{"num_key_value_heads": 2, "qk_norm": false, "init": "trunc", "lr_head": 0.00626, "warmup_steps": 200, "schedule": "wsd"}
Each number is 128 + 24 x the weight over its row's rms, rounded and kept within 0 to 255. Layers, rows and columns count from 0. Numbers have three digits each. The size before them is the row's rms in percent of the matrix's.

# q: layer 2 attention query, 512x512, rms 0.111, rows 379-383,506-511, columns 64-127
# k: layer 2 attention key, 256x512, rms 0.129, rows 250-255, columns 64-127
# v: layer 2 attention value, 256x512, rms 0.125, rows 128-188, columns 64-127
# o: layer 2 attention output (transposed), 512x512, rms 0.146, rows 256-316,384-444, columns 64-127
q506 092:094160148119131149119115110164112098121136112154119105124132106122143103154101131153116106137121120149135119124113100106105115117187146138110114099160131151132184155096141134179173138141141127
k250 112:097122130132171149110160095113151137153121140099150085136136117103152125140135119161153118112144162094121119125154096155152114164137143120191144091118148128162123161121136076113128159132086131
q379 122:159188112155145105102085134095085147129124102144039171186092108132116137172094131144129124111134125091156140103145136143134130192130133174125163107141135101172134146128126111104111152122086101
q507 093:089128126150119117110150160137116154090135111116123153160096096122128126115150138089112095107156101158131115126114154123124098117099136129130166115145116095076132111127088160127155148140133127
k251 113:128123115150166146111115137159142136128076113148144126144162161087137134157083137120147162169119145129154118112161139111112104148141167054150118130115149163098096170113150136105146133121121104
q380 115:149136115126149132130134141099127133155145092132144111091111127089125169099137189100106137130133117114112140098151113131142121096100138111096192145099163130146080111118148111147095163096127151
q508 092:107137160131138115157133137127119132144135145125109105091133130105164090120102084150138152084129155112099121148159097109121149128082144128094124130111125125123151077162103103120129113157089138
k252 110:112110111169130141136158108143099132107106177073166140104144124087142173094147126106115130141138175128149098095166114140143089144146112125117140127129133111111183207131112184124160160116140113
q381 120:140117130113120102118134134118126165125135110126136152156111179109120171148158127125155115146090167172141116135143101099137100122141169125148142144125152100110152140118147123135140115117140103
q509 107:172096168153118132159121150149119171089110141159116125113102163104113131174123145112094134137123188094145090147139113126156129114089130141096151132125142117103171112147144098159143116103127104
k253 111:111107143115145118115153122131166113154128163101096128144103142149133117113083092114134138083114117124141178100112104121121121154118188111118147157128125115120109155106141139123127114084106153
q382 118:119141102129169130122164179118157092122136089167092112105095134155155131141099144161164175189116148136156135165143145134108129111087127141076125123146127153173124132125077155135139131149118105
q510 099:141136079152136119146128106114096114120153111106159105078127086171104119134158135124115111149133116141090136129139123126136165092144179108098083136134138170156129185125129104091142138106135153
k254 113:169144149144129140164110091104128124130123149132151132139155117138119105157096134058119129127124139176104086148084090124107120160108098125124122131138098131100153156145135162119128176115117119
q383 112:120140120137113095149112101145156166122161116153133106112130110125112088112112098119118174157114101102124131097078143116136141166159147145169125138145142134136094116125137121124127112136160159
q511 104:153117087114110111146101120158158149093161095163110104134111149146139096086163134116132105135133110135122098107138138128108117150128137113056146122145140109150122115113123125150133124094137155
k255 113:098143091151116136124129117125133120188152158153148158128146136146134102169105159135122130129163122108097112140106131109109149138117106151128102105095144119101167111074117075064134129087166119
v128 104:100171097122154140156129137143106110133139109102113150156138108154110100155152075122138101157146155115111201127112132139125128141102156149120084159142130145109102094115139114136144106123114087
o256 105:100110173132115134109115152155127118174153134143113125173125144140132130118174132088119156148148163103107088101095161083178151131158104122172140105117139107102137123135117113105140129124105097
o384 095:115139106119114148097125111105139068117116132110129155082124094129102124141141126138114103081088112131122157122138165173117062118127139123144101175137138132169088122094142103124097119130130140
v129 104:143126104116105157136122120150151088125092184150095114151127121119142110156089138152133154112101166117149149149139121097087146094129114115121112126119091116143130147163135127111158141110138114
o257 103:091133138107094154094104127165144102154154069131127152180145100140125168119131127121112138145146129139088116102164106113132134141124129097139116107166143125138114154125112130110114106102125149
o385 104:115140130154151129136164112110123107109116147116138098140135104152093119147147082148135128128133177119157110134111121124141119126111153174142145117124099125110158103129116114129150152113104105
v130 110:123174152164113133105135119143110124102106114160164143127107121157162152148141103120116127120151113160145144131107143143135118119141156134108127117125149104110126169145091112144114152112086138
o258 105:100176112125172152084120131130157072095123129083148111147112101109149153128165097108169160100105123108146165134142101140159136166120133112097126141121106129110135092161079130136089116105156162
o386 103:136099158162090130189143137145113125119130143133062121125150165113167146144138156099105104146124157121073130124143126134110161136137136144114143097050163125147109135154124125176198139177155125
v131 104:158103103158180137110137121129107146103161162133162115119157095132151127079155106141132114116127130125136112142117144128101139132147100133139099118093135125142154179135107148112174110150098112
o259 110:101114096124100111135108127120131113119120144164118159117127105129096144101128111146102109116096148136086175161115077133122101123125132154144125158124127151113095121188096110155137134162113106
o387 091:168142125127127147115140120125131103138158109116129097149141154113144155137115124162155130171095106124160112121131151119122146144141116154103109114124138129106111132114139172104161147105129147
v132 107:122119124158115103103176112159142133172087156147130140122152123109116156141142101121156087124107156136091115111118094130126151134163147153128119152145104128148144108133124145143132109116111081
o260 102:168186116126116171133151105093132140126162108100153110161143149114117104089136176098083134148147111158093112159084124094125102146182127120126113125116102118130118162124125138144124146159118096
o388 102:108119105078101113094137168112159161113126093140118136127127137160116116128149079141172114065180128078139145120130161149123095126141125096128124090163163140127159083105198143128137127095142145
v133 106:103117131125152124147134098119115182127135135126181131094146174121104114098136091131128125111132111114117137130129100104167106145144104131162160173111113136177168150130100133097129136127114134
o261 104:109103105080146130146164132099129123146119154107146112155094087139108139141088152141167121146142158131128131111111064121148129179135110126111100152154138133147157124164127166167109120096119137
o389 099:112136159131100162075086158127161121144125123131104113134131120143113130154134137122103123152136128115091103089121163176121158101138128131142104122104137138107094108110111071126097161125120170
v134 102:073115143142163099131143092134112091091135153124110119091133120055116109116129142113193102145164133123126112142143159131135083151203140148108135102101115121101139112147131180123115076105104146
o262 103:131094162165109128147140157093075107153094140130131118125140138126090116152120123124109160128137149119139081120111104133137134134182113142106130178137137111140141135099174127141058119111116142
o390 094:147143140099150119137109099163168162127153136149128150156143102163153148160192104168141138116104139145181119150139164157081126155131128124106127070141143129155126180160130140120135087125144140
v135 106:134120170084159123109169129129111134136122097125149105109081110098116169099121123102155139092119161104141116105107151130133115109124104105148130118134081107125127097158107113125134080130198104
o263 108:113129164148094135118102114085140176099174128119116138135086124140141130136109155118172119133111134177120136084123120108119142094152132163148120137165087094105082156126163118168170152126143131
o391 094:136152105131151122136145112108106124123086112132114102126161136160105151133115099156139135148151133123101125194133128139096104143184125102112158158102156161120128086155189110094118082127163137
v136 106:132106124139208112149124179120147118100125123120143117093144138153148165128152141167139138134177150120120148109150164109126110137110141143145119105113144106128119081145150122148098138152104153
o264 107:165122122141095116114149119120120091112095126103112106134114155148136135131137132154143126120121108155127123151109153108119118157117112152153128098108145138085116138097130155157130157154144138
o392 101:090151139096140155156140099132150153122199113163129131145096138123111131137109143146130135141110140136142123178129087106130119110107140118127134108140129107099133176117148133110150104111117120
v137 110:127119100127133112153150125132122119149122120112131131174086103091133122168087129137153145139171128139093155128136128121122110146097150139173130123097157198183115127114160131136129135106113128
o265 099:151108194124122143152146141106154126125155105138122145129148147107130159136148134132121120109123139151133137148168133142156153141135135096119135146133143162133080125154117163093178150108089154
o393 105:129168089133142138134103134149129148090104168127119079146088112172143143141178103146096149146155111130148085119111117149090101111109092123129109094109142148091144122139179129144125088155148112
v138 101:128098100103148094135147152122148154166150093142084141162136144135125107158111100073100175098122124145105123137099158119114108123134145105151106114117130135105144108166133141130098114131133107
o266 109:151102077142122112101088116161126101138153170129149146144172129129143119152087114094120133104131128068139122115140153108152093150135165150161130150096145102101132143185128149175117156142152105
o394 092:103138127110095170126118118155127145136140134113070140096118126135135177100125179142131125149120125145143110135131083157152132159110081106124094119158140127165131073143119115129144130142156122
v139 108:100117136137134094115124117156119103089111081096135147111133102080120105136147119171128166108133150104136121148147150100147068128137119155126140139115155117104082088104145138140076090133137176
o267 111:111108118106147092145111119141079132138134129097074140127103145186129142147144093112156127108150157148134134129184119141149087147130216118115118118147103141162171158117137173102133147147103152
o395 091:123140106124096141110139108098218141126150142171125094163119148126122137098162122186124115162124108144106101147117155117105120131158101137124113146103161126103124112144097110123136131137145144
v140 106:146102114114129134184123104147176100084122134149104150143191065134108151129116119164158105117128146144143128133145135120124109137143152149174121116132153128121109109151145133114096086108161177
o268 104:136138095114118144134143128097127137126158091136163146120116133109135126133121108129133103125118135090115146136090134111169154105145146176112112119133069172144090095116098112101114114167144121
o396 097:145153149121110131098068116130143119174101123106098121132139146105090145108138128133131134151148140122106119146138134144151120160132085118152143143115169133105154155126126128130112116129109093
v141 108:097129098133109160116126075126154130140127151109142156092152123102131121145100085137114105152132101096126133172160122135171140113129098126146131098139176151155123095133114083127109132133143126
o269 105:109138122144138105161135130160128169154097116145135135098124164136132093114164146108118146115114111132123097094064152097125109117144118148134119157174121095116155123141156178132107129116125163
o397 101:125122160095128087121133147110132099096133092105101131115131136139135178125120104129123127157179117123116127123168117159086116125110148169090116183115155148090067093137164177142127141106175107
v142 109:150140080086120163137136120121105120100137107095133158135132132112125171077124134142125122136087137140149133142144120167123148158133155170124128089127076129096112129140130091122147193138154174
o270 106:088143142126135090131160143129132093096125113125116145115138144141130078111176152138142154140145148102135111156102121114109153160127138138153088097111155150133135107118139083135136123089149118
o398 096:098144149154095193122175140159127125125139163155110111118122122127138125137155095139123113121123127107109199110121121097143091144128131116110157146131138092092123138105081189120123129118128172
v143 106:158096130171056132128161130120125143113119149096076137129171166165127124131170156107141106126089113122120133125152111147157108150220125109136154157114117130109132122088115100149124155116134108
o271 108:111114141121121116126123169094123104116131117142109154130109109122117135121097104092165151137154158088140120157115140092070104110071113089115105138143151165112126141091133149164126119102139112
o399 095:119106158157133164114156147148141167130120127152119098117111112158127131143121140131138114126137108174128133160127137186110127143146119109138147111134164097115126137109139139095153103113131159
v144 107:148156172151154133156109089110144152104149161149125150138139074095106131159108075114150075105108118151121138103108112133114118110086121120105115143088117166123162093123144118085126113101122127
o272 107:113118149135154135109153098127113125115126142128167125140155149110138128125160108115108121122088121086160079143120141137123133175133125151131111114116169092131174158117106106120130088126119150
o400 101:159186068111102086112095141136134133182108103139139100121116128128132087137156077123134157125112153132099134116102129119169129118162140111146130166129154124115087088128147095126125087119105135
v145 108:131109120115089119145128138158104109153143180105136110085091085149157133096170141105124129113108153130136167105140113149097114125101095143123161140117101152147153135113110109077118115108077142
o273 108:153122164083136136140153129102147128148121126151163167124104127102147144130090101141109133120127097146138138142102121126085150149121154110111109106132145117113125140104167177132151142118126114
o401 094:117132116100108129096129126126072103146120104116108101135136160125114083171142124099133149132138119110121167089147138112147140124132126099181099175141133137120142141105117113141114128128126134
v146 105:124088138110135102099169101095165085100177116128127068161153118144132123131108116100086143115162119082141130135102118132123139131113103116133160156116121131128090173117148142143136129155107132
o274 105:137105114131103091146151165138139141125114184134136123114123179134123106142129109136090129119111130160138142116141127134134081168167105116102162094093120119130104108152135120129125130149090086
o402 093:109164149149076141187127110140073136134100124124124134115171083129152155123183114148126092136131142141125131148104114155132143115123170129114109145146133112096130146125100195125111137109137133
v147 108:127168098133163092160137140121116111139129132078106106146151108133127131105142167116130080122096117127122112149091149170148141148129101121147158135155113163137165127123116110124097140171131177
o275 107:158117104123135083104128114114095109133135143104161112120141133130125170167138120126104115175163124108065112141139136086126105171148120149064118111111130130133076115159142105136117083079109116
o403 100:143130105115147123108144114126130140152098115148157155118156154128126098121106134145152123109137125185147132105085135102157142105146191101134125135131129138139146155099106143116187160137129117
v148 104:159131098112088108152096152098113163130111124122168122139137124144142166121114140118167133135162084128138087119094126135111107155120118100123109107134118159080146100178107135112135126170129121
o276 106:119136094082134149123154112191120085137143138111119110115083114096145107148101124132101136119147143102138088126103144145128131124108128147119148123138108112128109156130140100155096128098125132
o404 096:146126132162143144130114136131140142087151128135127127145163142136144124116134118145149112129061118138108173140126103105137117153115095147157148097076131149139135125058112155127108155070150153
v149 107:105130136097173158138151161126080131153166117137139161151146129136127130124145138121122108125147143089153105118119186141103149149129117112120101097143108153130142142122167180142093132146129137
o277 107:135107127156120148095077146143087139084083121164109137084137097145111117170115166199135168144104087111156152151145144108101127149091139158153145131122151155155111119173161110099072136160124140
o405 100:154091088108129090178168126080142139166149133095144122125105151150159146106109088114113135115113154127094144135114090125149172113118127127105117125100166134085161137113107121182166145099130088
v150 114:097127149100171121116130131098095143151135152090124105133120133152133089176080128122177109109161140129139101154140115141094143106122075145110092136089146166104131131162142124147158162157135121
o278 112:146129114144161093088085129157092173152132117149152144125122155126139148156193146111110121118177096117146082131128112139111170164122127094137114139087131121150117127131117152121099140132175095
o406 092:164092068124107111171153143124130095113145110110126130150110106147083125117130093176127164126109132145101106146122125114139107106132107067115099123147113163140111133143132110131114080162103114
v151 101:105168164164125140143106128105164116150072146097102156125136125129145151150159089140121133142109100107150128139138097100096110111138149111142108119134128099123130149053147093125123145104134123
o279 101:089108140140127085147121116150153143150090141126129112180143101109120140118122146105149044103131112136126123079109154116123111152134130141132143128180111160101132115133152154100135099141102142
o407 091:100091140110123112084141131113147118162125145155157126091136125100106106153124136128127131119158114169107109097150121146149124141125121130124147136095127168166112109135143110158115164092135099
v152 108:125156154105124128133111170089139132112131117083158101155104133153155162094131115121156094133128143171132153194105160101135100134128144105143153129118146131135140148115078172157113152138110138
o280 107:146095139138156084122174170139120147126131125126148117123171129107066112090105151160079114081131150139142112088158170157134127184144132127106117134098102108169153162123139079134122116158089146
o408 095:164098120136128138133078126106161103126142172112147150130090110117155144139115104144163132159105109107110138132158085143117129120126129139105125125166166129091108100156177175128131158108164132
v153 106:137138142104192140082140103150159131162106145091119143129143109129138117124117162160159115123134130130155130150173121107130130106104125139131151160160118084104096149127140148087065123162124146
o281 105:108170134076122157165117096101134175119155104115121129143137093143099136083137128145181138126148124133089138063124137174147094118146122148142118126158078102161132162096126087116109110106156121
o409 095:112098125122084105139144122171115109165115151135144146105113138105101128107147077126099115121112119169132133139108130156122124100141144091146126118141193150136105110151096125154147172163133133
v154 105:117162084123101142118105129091117153121122089093109084152129116130101144114130155117080143121160101184169133112100152126128148169149102148130131165109118117126110137163149176129102129107138120
o282 107:079102149123138088116129102133117125103081178137145172142112091143125126124167132172124159160097188114121177123146105117158110125108124056151133167154118165099138100158097127129110111128130106
o410 100:163114109111101101154167164105152143144170123124073073138136127124147108122085125083098109140166140096136123138146133147112119112131140168110073126141146108153124121104093113138115103114140134
v155 107:059095112133092104112133112137099123128123151138141107127101181115144115076104121154124154144150143138105144133144160120170125139131118099108141205119119136110143120137129138103168122121150135
o283 103:133101134131116131083126125104133138128106126140187107161114084153126137160128097134159162124161116124133120128164128123148111144105132177162097113103165123098142137139130151148081139128098123
o411 103:126138123156128101137123146165121110126121112141111093059163115159130162070140134084066098131094110146071136162103126115097112142146142096115158152131075151124171123117109135138157118135154152
v156 104:179119107147115131142147144087088121147108117130141093150126132156130137104144096098136149127138125130121136120157104090107124122171112150165144109126139142130103124149136136131159142095127146
o284 104:105114147110174085119130126115143101117101206162141103115105159136102112105153108085120183153084123119116171128177153091139102117131129106125140159142154135143143129146127128153108120121149085
o412 100:107143125154122166124119127112115188095139108115104072123178123112149127107114150134137126143164126114124118128132097111130130151132136150150113130128110128122168137151109088112135138153153147
v157 106:135166127142149094129088108058136134135127137085138157127130083155128136115125115101079093129117150162138118108120131148128129112122163107099080141145059163118173133106110139097108131102173133
o285 100:098124121126135158141106167108176148112140114119100094123172145075134174160106105134155169129122141148134127164122107092150117119129079130110138127155141148134146138137127129124185140127165184
o413 103:149139148114135174115165128171113112151137116157119125125134133127125043132150127151152093142112109106116135136162131124098130144110113116118147137109098078139100091126179088111109133123107124
v158 111:113148133133138155138118085112142106142106170135151104115149095062143129125174126106150141129171117134103147164110155141160136154104162121119089185155093138080101144126082135106150138050116120
o286 106:113107104143124104129090138149163136119131145109158124134144120143168125133157145135151099097129118178105184119063141154110170162150127103071120147110118085104187129113090128132112165115123135
o414 099:093145123096102130125141135146144108139118102132121096093122135123082120177095147100090130193111116097114097105153112119154056108100120129134107160144142160126143153128112110112121146157102125
v159 109:098116162097091135136105143114105144123157123145153122076137081167128132154130128158121129117142159105152130125122129109124105128113108118148137165120105087158131135119107151166133131118128188
o287 108:118139086153114137115126104145105107124133155128166151105130139132155128148134120147166131102158131133148159150145120137131167112129125167161168173131111172160138096122150117100134152104129078
o415 099:117149105098137100075142112116106132117129127128061131161102110125099150121112130121101114160132136160152105124160157125107128148148172117080142131130141138137116117110088144076127161147134156
v160 108:140113137082067107116104136107141149129110111135150141108119138168097137143142150097123162109130123083104120110162126147117078112145170139166119111150158122120119152095078134099108113115141101
o288 106:128123160138150147147152125157184079135131087122148123155145135118118143109118113132079160101151112137144112107144126169138157122095099135081101117123106162112118161107131097158095134139120134
o416 098:154106109155173153110126151158149149147128134155087074131140091047120144135153135154161112173127178113122113144098115126156150134142120135140152151200115108151130138109152152121117141156147173
v161 108:141118102138083137146120114129112125125113070145117130138149114158126114111129115134117102138124108131169099128097155117099156155122204127152111174114158144124063124130133184073145124125125146
o289 108:146126120141136167150131118135139114132136104149089070117164141179137125125137067075096093129089086100114162149103157117101114120111098114123124115124188126106145091103108145161120116126124148
o417 095:095117164147129133060091114117133150121122139116108127078146128140147132160141170164149145126158145153143119119171176158093168104145113180120174049083083152144142130135148098167141116103126146
v162 108:076137142137153141120091107137120158119138141140168167155126160100107132112131169157142164146115148173127112128143140134110134104134106118086097148095131160090088167154120132083087143169124143
o290 107:156151166157146140109105146113129128141106124128062160135096115123155136166116087131135128118132167138092145147137128141118168135104071134147145127099125134148138096104135143125113101116103146
o418 102:105112128120125179128161147104104113110127136112164127109160139126094141126156119165130095135163134124160098170127125113125129111133140106136127124129114163104104188129129136189130129171121100
v163 105:143099118147115085127137136121143143167148149131124150124126147140105134130106179154064146116136117103177171124162163126138088161133162159115109124130155113112161140146121152142096132129113120
o291 104:139102120139135110103109127101131122168090169093151111142170094119117128109141114095126119140127100122098092138109125129118107126128098134163120138145138113163115171156115113091121108134123135
o419 103:070142108126095111146152144127159134122094138112124187106133141114142132137134152169109101086138164128144144146129163164145169113110154143112139139132117172131143131120046106127117154178162134
v164 107:155137095134140128141088163147152129127111146104097106115136075128101137158090111133146087128135127140085149106153100125095148083148154159115132116186127106158140098130145166112129116109129102
o292 105:151134122131169142104079147133137107104110130128149119090169151143158074157131120119094108125126131151140151125120178155111130129110122099171119118134114126152143126128131099136135112142120124
o420 101:071112154119129130107170137083150156138161135137135124093122111116114165105162130170152114116143133107112136121121115106095088114131100135139128166141170168148108122120107124135115142151113176
v165 110:125101081133131161158116107130188134109117124094146093096165100084127114106163105160111116105147143122149119073101113137166107093133111132167134087115149136154141124125191120117126148127118106
o293 108:135099134126157123151173139163102107145129126124149153149123116172109095090120135139132117158111070151115115162124152145124150167063137133117117122132142165110124160144134142158102134126147116
o421 096:080108170103119141094151163101122129098124162140134125134135126113141132144110069132110136087164161142152144122155119127149102128154126089125135137160162116134137122099107126157156144137105158
v166 106:116173118140127107130132123168155127127123125108154145106163134142133117150126122168133138123167129105186119150133162101112158112105136129147144135060154148141114091115133110097161134135110077
o294 106:148085117132146156117162104105110143135132127124125119121128104113133134132149093096112113129089104101112166148134162116146157098092111179144152104130136147139169154156137125135101127123105149
o422 096:128153148109125122161105164153128100083136168129157067099124120118091137128160087196129131128178120134101099150144120146084093128120123081094130161113131144135114104087092149108102143135137122
v167 109:134151111127112094105120102100121137163131127146140085091112106125106136119188147117131155131142112133130086102103136129102149154100125107156122139077160130146105159154119119130101159106137126
o295 109:102136149079115126112077173122130111101145139076175115168114143107147100128125126155141117122133134155116131149147106129119138112107146122100152133171099169104120107148118165143068194164122057
o423 097:168145100121124147170110065166123119120122126157125150125120175148129087138140124125123113125110104086117100164107155135157094129127130141158112151099113121147159096108177149145117085075167137
v168 106:120151097105114109115150102089137070100075149099122160150134123131137138130122144145130130140131091141135137145147141120106145146152125131117121134131152117118154128142157152106120100118138115
o296 101:155138147151122139121134152131141135106137121106107114091153110125088153113158148104138145132166121126118145131135124163093146116143100130140143121153101086164166142128118144145146153119122121
o424 098:133147148148134116142068111150147140140109075150137094107155157108189117107135102124147152137106167118111160127115128152147151106111141090098124123136136160113159070149112128155145138131131115
v169 107:117141116132147155108160125147114138129149153150114115072155140141093153098118064141126132146109095164167105124113127119129119090137106105161106162159134116117145067123150141133173162168091141
o297 105:104126111136124139113134128119119115124132099175125117110165120117104139123095126126127115123159112147130126158126135140095154148139101125124152133117147107117108093139108171153111163136156117
o425 102:137119117090180097159126140137103162128118134101141086151119135158126100091148114133152159087128133156109094131084101123123113164124093164152114135165123162130137147114128115086086139170140125
v170 101:162155155211136123151133141152117133126143120122165135112106134118155115126128145140135129090158079162130112145125111105101161120130104130120125084112118117113152112127163104107107152156133136
o298 110:121087138119131134131156132170099140090104126100090115101167179149148101110143159122155149189124158099155156109100124152151099097137156129088140153125120146121142155142143202143124115146111099
o426 089:114150102107084107163108120113140119117104126146089134144123104100148096121120106123118099164115131138101094137144140174165122148129111133138106135116143119134136055112150134111103140110123111
v171 101:183108162095138112107105174120138115064140151139141112173174139168097095140103129137118071163140160064184146125167130174123078138093136158135124160135134097152094118148127164107145105154137148
o299 103:117118097155135120140163141127108127156131135120152116064147106129104148158154112142145142114121118150108118131105126104150103132171093112124157125112130149088136129127104168148105113105154157
o427 096:123145106126157155089109113129142092101148088107147128137111129133126145120132120095137143102152136132092117177126135150102177110087229127134122127129133107141120103124145115136136128165125124
v172 108:118067099131110090128127196158102156103110116143170119118115165128140151115136098125122100108105122182124125131159079112093102116124150147157121126151135134091109133122136152115100135095116132
o300 108:150112116152144097132151137111143099133139185173104145125137156114122109121137145092107110140121104125135135120140110117136115143144053119114101159089138188136155110156165116119129103134127179
o428 096:118167124119128137128092140113135114139149108128154128167103109093106117150089130095084138165152161131125106153134140126118137099118152121125118094134152105128145109121123133130103108153119086
v173 106:098113132128095149096146117129149124152108124138128087098113116120107125118147163166111151147161129164109133123147172094134110087153070149145095172117132101103093125108119169142129134170118095
o301 107:095130120166143097126113133141107128129138125100151111080117131139118068113072107106125123143135131108131157103115070121113124135180152119107112111110098148111149165144143109106197096139135132
o429 095:116128137129136120117136108136083115127130163090148137174151104135122142136158111097138056082126125163107139149134145105148149118078170167102143121149115124172144091140080145171113112129131167
v174 108:107096139147121156167137120153107111148122102106131112089159123100124095168154122080132145167148136121096092146117103125135142136141152135145141128135093133122114115087126175145106140118151129
o302 105:190139173103161165170117134137105142086144134115143091161062122121109138136126140120093153118129099143080100114135117176119119115142139089139168125154126146118100119137105144105131155128112145
o430 096:152132129147132123102127107139117127142102142159133129127113140123102155134076098148118136095100119169107120158131136075097093149106094161108086134150120155146141100119152099152158120108110101
v175 106:132135144144107143162196081122112176098162158110118114147158124181129084144115112092118114115134115147118175107119104111134104132122137126131144125121119154148167127137129154106134127129106106
o303 106:137136096156167129161170106139120132108154112174080113112122134131123156129151119126176118119148110136156113120133136139077116124134144111114123141131097131119089101070161123153159158089118152
o431 091:108148175143075118142083120144164088101127134129091132096088099135159166124156120130145126178131150139127150128102116141155160092158141124130121133123147142145129107144170136140110106105125118
v176 105:146089100105129134134118132107160134147117089151112093141097106120107102166102108129170135139160084121135136162136144151098139123101149110128116138097129121133181109121111116126154133136086121
o304 102:102111109139120139134107117104135083145152123129120117125182116135145132157111140113129112044134156139110158118155145146156155166131116122110167141154105167114096119132090175136150161102119121
o432 098:102160177149163117134169144143154173120075145153138148167098130121130120099151154141123117105119145069138115106141131092099099111130097148131138157101116112094137153167159112097101083108129149
v177 103:184136164117094166111107145161086112140114131162165126131140121181125094109126142167079102102132138119122193132075071127120148169116094149130149174161150157158109161135133088093133116073100072
o305 108:141154114156093134121142105110127146133120175173082106104109123088153128096144150175158110135138132102127111143108153141119113128121096131184087092146125071090111102106138125140124149133113100
o433 097:109113173103137145140130146142144130103128144063127114104103152143121137172117091107117170114112141138117119118127115140152100118106108149123130165107118168118157129139144146094160135161124130
v178 113:110084151113132132141126127128144140117111137135111108091160111116111066108121129160114154095139135110114151169137095157142097145145126140153148166110067116117171127163136132094128161109167101
o306 107:123108111158129128056127115124091123120139108142136150157120106134124179176178108106124180112131140149146135162181095124117138111118124155085135109120203125081118156105173105130112093152114139
o434 107:122179142107131124102108108088099124178137120113138098074118110093105114107137141144088054161099116110090129074103126125138101113088130124115137110134118138163146090114135113114138136108157152
v179 102:126100175122111106136151136158152109139090121147128132091159120134124141112131134118098099115111096077136106164138148136083121097139108188149124138148146146151119108170103137073151183114085163
o307 102:153166127122155151168160126149110156113119132095087100102177138134097143113133127140140146076169153151112135113099073174093127151143101128132139090139092117097128126100164116132146064100121101
o435 095:128146097119127176115094139113125142097156132112159085131077141120145082181113112115145133145116160080149140128134109114160114119054175111145159153139143132108146092136138111142073141089151154
v180 105:180095150179155153107089128078102115171109120104154083143137136131143068143103094067186161140134145119158174094137136120150159099164111190112125101131130122075131123107082133162112110147110157
o308 107:107145129154093150080149093124111168124110130132117127103162155143163193161163129135104105125160104159140126106147126129125119187124104110145102146153148172120098109138130149100158146136089095
o436 092:154124105121115135136097129110169120144161111103071154115147075125119100106125174107117129119088120126104121164146148175081127072126137132098165124114135132133104096104173149140130163129149151
v181 112:118147150181126134149119122153101097097091111108132165110125169155085156116125142162134113139089112130100140133170136141112096108113103123136119153137133128164127118139138125124151150147156148
o309 111:120173075109092110144167142112148116148154168109171122110107171163163116116118175134116109134122125142106076126113109121113122142122150125139132115141143136159074128124107135131118121125136102
o437 098:158099185121096188109140136135094149127133072125127159159146102094090121148111139073135112125129098138145150159142132177106107107137118135169132150138143118081107131120152145122138098128094112
v182 112:122129144152151106082148102163107103156193092139164078152132097116148121101128100129125098154086150159126158116070112106120167174135083141112152157107134144161121146129146193150121143137160157
o310 104:166093118140089116099125096097168144141129124124156153082108099101188169140111140119125130087153141158176079098111107112152110106146112092162138147138145134094114121129178148109141162146163152
o438 099:153134148115146126134134125147106139106097129140131155151145124155150092111126098136106139110132138118095134138147135134146176134097128135118163141110153137140106102108140130148156113108125101
v183 103:099162145185138167126134118106131146159046112105105111138144100094097134111136082113165138137125106063121079150103135131100096131142131107106132114167140128172123172110155138102111146139098094
o311 106:163125122117105118153103126143136115135127112088138093126121132134140114143145155152117153165151123116127127129079120109147154108153091100112139139127104083130148100085160086112111114097133115
o439 095:091123156129148099142163136073098165125163118175134138101130130151132115084097136126134104096108122134142139088150143173117076157094124152130083134165135156128091142142143118116117135136130123
v184 107:119140093112124131126127134181137157129097158078107173141128105092088135102136139165121128111116140106143120121160138140161118114099139092114144102205146126163078164143104146132143120126164095
o312 106:146139140123107094138116099109116164122135074132151114144130195103116171113131118133127150100098134147114132130093146143136148114126134141148115141191083110102180096142108112159138155101098158
o440 098:126150145168126151098127140096106085121123134103158115146160112174116126111158148108137100129147089146122119145122070122132147129167155141094146091078177141119137191149090121157095133119123130
v185 104:121130115141153118073188145137135121140100155115136170160167128119099147151099142144134154133170126138103105107125151106138096161090116147107152109110121156141143106133152132169106084120090133
o313 108:113099147120154135147110143145143110131138145145088132200157143144164103112119159122153093119133125140114130127110147168147154117137101111140149100102130131122109156079123146122133112118114157
o441 092:119155106116086113128131113117155107113164133127130113105105123121132140155164092116098152162105125166088140106140166134117102115142178111135146144146159131128092139124139117107154145142130104
v186 103:152118123099128111139127121097154141111125099105107160118123097100125142146126122119146122132134127134152096129108105123133169136095108136118090130136163100144123131169083165096171131153147130
o314 109:089114159095169066091157154140102120145160142156140118128133145170165143134150109136097128111102165126091137131177135102132164138142108129115116146129092150147097090147062140130137107132084118
o442 091:147118080126119143110071139123151144123149111107142147145123090095084163152159130102189150107152113147137105129108101132136124158114101151164160112072125084124148113115156072100110138123186114
v187 106:108119141139151126088111082147160122122147122106122159105129109120113091113117142138098164139172116175132152151090140156094149097165109121114159129156138118150148144127167148135174116102121126
o315 106:105139106135127108120123132087137127157173139199127127115137146113110140114129146155113116107128163157138142127138125144104137147161157086157141145116127099155181117188157162121149141093141108
o443 096:181133120106135141118151153131108132139133139087100094114137136109160143125100128127123104144115099096109136111107116123139101134145098179126096114146133156118073100106107132103119140126106102
v188 100:102128162135103163130080104143122118110117120095118123109109094138106123086108148123076129099138105123131132130100112120130152120171077121101103122157109106179131121129162114136170170138134114
o316 101:115146152108145136136101149076092091106156133130134131129133119126123144164119151151150125146114152132162150093121127120142121151110117091135158105114156138162143147115126118150105112116101133
o444 096:112124149097152116095149104159134161143085163125136145134112103105077120105135125116119106140188125134110116144188078127144153136140162140113137137154096138115107106176124120129119114162141103